Part of a small language model's weights.
Size: width 64, 2.63M parameters.
Architecture: RMSNorm before and after each block, rotary positions, biases, normalized queries and keys, value embeddings.
Each number is 128 + 24 x the weight over its row's rms, rounded and kept within 0 to 255. Layers, rows and columns count from 0. Numbers have three digits each. The size before them is the row's rms in percent of the matrix's.

# o: layer 9 attention output (transposed), 64x64, rms 0.134, rows 20-31, columns 0-63
# v: layer 9 attention value, 64x64, rms 0.132, rows 21-31, columns 0-63
# q: layer 9 attention query, 64x64, rms 0.147, rows 32-40, columns 0-63
# k: layer 9 attention key, 64x64, rms 0.142, rows 32-39, columns 0-63
o20 117:134098122094144120178125171097169105150150165118158133098143076126105152116145138094145104116157147083110137141098140175168140121109155162129154131133122127127110109108133148146103142160140143
v21 097:100116118140111132139086120173092132128158081141143084130107137175089104121093152119109139127123143121171112095124123131149127105129100125136122114150152114093145071145168157126165166129128144
o21 091:123096118128117160126132135129109152138148146110108158148121124114150082146109123129107124140137169110114161188122139152140089097100143106118133159099092151138106114117086056129101108090155130
v22 078:116076151170102114136099134143138156158112130108157119073137135110109118095150118093092123129143117115153094155159136120118133150162128151090106136152160116129149129119186134180127115161138133
o22 089:159150134106095142112101123103128141131136119123086099100134151170122120171117103122124172084103173166121110144079109103161168129141135088097118133128089150180133118150134141125129129123119133
v23 091:124146108075084140119107130131139108157127117105129104161096119172154117111148150136168155166093158118109098109145122127159133106124129097133124105196163127154149102122110101119126160120101115
o23 093:099113119162153147122122130147157112155160128177152126174116092123154143130142115096089099157114105139127154183128129161130077155102155140130144130124114092124103136139186157120137139104135125
v24 088:141115118126105149110139103123128132112168120149121116157152112112161114149148139152123096121161160109140145142106133186112113101101138100182139120132142169136073110116109096081157156126113174
o24 095:158093110130151135124149138149100124112114110096084165145144123124146118117133141132120080162091149140139111122150120128148104104130142095119141092149194109095128122102125062135172104151124107
v25 094:143099153180129111115138135105086111092125076130133158176149129130146157118128147135144198115139141175129127121135114142144127116126116121080164120133116113161126140124146112120167119182128149
o25 098:118146157119159131160120113119101113128120138121114109108113113123144160109112179081142147130110132144125092132159119131146099139155162117153168060104130176121120118146125112094132147131196150
v26 086:136128147132103106153122089100125117134080094090136162125144144158146100141125126133126161108111194102119084119157105120136132098115142142149118130177182140086161107108147114111101125132122134
o26 090:138133125133120143118090106083113108165105128159090142157121138088154104113148075147084146150105109137163117146114141097147103122095121132124139100109158117148125084156171110125121104095164114
v27 089:133133108155118120126119100160173137154081162177123151129112113107105108112094112113129154137149115125143147147163129138123169132150122087120166147148074083137084107128127173119165134125122120
o27 090:094163171142156132184175124109158156144129129116152125145146108135141116141110136160139121133164089109108132128109127098122097127116101113138118179113115112099158174111113078153123138120109170
v28 096:134147131138133115156104114181111127108135140154167118151157120178122153123154156165141166128136118152142116133092181164157147167106112114113110143114143118155114105157144074144149141167126137
o28 115:106144126101135128112128168144114155093119141120134118131118102092133145122103134116115162134092132128147134175151110181142079094119106100140129095127133142126089148116112160126100197140110179
v29 096:111132140131176124103072118107168134134137149140116145107142175162136158145153097117107141111113131112100088146159134114081148129119109117111120114101074112169143092121094124097130127131095153
o29 111:147145164138127125150142128143131056120106151144107152171141142108110147131169118129127147109132073134079107135128129125098137136131130113124149066144122140124103163115130156152125145174121180
v30 087:099120092127139135170149091140165144114108143103132141157130155133055113147111141137153107100116127114167109140159114134106112134154098123099145098141166153113103103175140164109154133140160123
o30 085:126131099099126185117133133095147119141116157096125143166121125123136075127097116141156131143166158115118186134087141125156118120084126100141198145106139137108121111121117128137095108153139143
v31 077:169129101101094114154144126153126161146135119148163125110112107100104139129131110119101127132141101149114171098104136128161111156143116105112135143121134124145048096138142128134172172146078152
o31 085:123143121127179147122117153136129150124167148085122159132158133155145106149125139115137083120168135147122116110150132149166123142142138120143121151126138081086060141119101073134098116089124146
q32 088:080147130100129133107125142107167154121144144155147122120110104137066126156171118130136140127122132143112086164177116168111118160128175126122108106135098166139161120117160134099114164135127095
k32 088:139146144140170134138123104129139096154087137147083159141105155138144108087115128129150136113136095072112140094109122060152120108125118141133136147123100090090087162130114107125138138124113169
q33 076:103111164128134147109125124094141156121161109151110161100106115088097111140148108089124134135173147151154091106174144143099121150143109097096087152117100119139156109121130138110136164179109126
k33 087:144130145131159118108141105118157140126106173137155118180099116128150099187129126151133136135127147102089147135119134157125150143092149136150132096145142118162064147135092090149154159107151153
q34 093:118100100133148113146103127175122159102147101103121095123177108110108111135138107138101125137158140128139078163110121124156100109112181161127146134126156116084179113096119153143134100124135091
k34 081:123103146130112127103098124108109088145128153115107135115116127082077169133137112096150164172143082168120102126167159139101108160155122118103145159097124108157151125109143136102126132150162106
q35 083:109081113095102131130131159140117126123158144125130154096122095069137129152114123105120129152073141134144143119120142093145097110148069103139111151125125152114137098137114172143120076143123083
k35 096:123102107136107070106098091147101124124146131152122134119134117113090159082096129095112118153105108132153128113137135137141139144123127126122124128143160083131136124146148165088054072148115111
q36 091:072126102071143086144090103139143149151144128078131108156132119103116163116174123112132145151120137102148131098149123145135110163111110144135111114110115163117133111123178166093122117142162138
k36 088:100070103145185113094115148144093128163131089109093142129120139122098168116160126098128130143115141158120167116114138116140108108115121133096168146111093088146148115115156150093155143134142111
q37 101:121075116121150098104127105123124106139107134151094169106107124091120134133101168136138139146075147128140164116120140090120097125157100107138153174147151159079124090117154175130132115138117120
k37 093:151089134137094096114131148127125108114146121125090140107113123073168177141115123095149095154094113142157129125135155111094076132136149113169112163123138120132145080112126158167118103141110117
q38 105:093084103121120118084101129106107107138158144148111120129087132110142130099089159086129107110094116119137163104126170116128109097130119119146143134149161150114104073126135089123171157098123107
k38 101:112086125165139115159107101151068148144151142138146109118121125109148149082147156100082131117119081123096165096124142133142146146068138165109142129144169127116115095130151120122121114141107127
q39 089:124126147136139137154072097125157141126155119117142076130122092134110104130140113098117131116151134133104090157103103187157157156112144124104120080121109124084127175093159137107096138120138116
k39 094:099107133123157138113080125133124120157136126111144070132112138163104109124131116121143148111146182147114091165109104196154143132117132119078126132102102141143130161156158128084101148131117134
q40 108:116142095128132130146174157198139168141143131140081110095114132103126099114132123104166144158113110131147174109120099078132127121133117112145159172132153154110113133112123154133112089114146105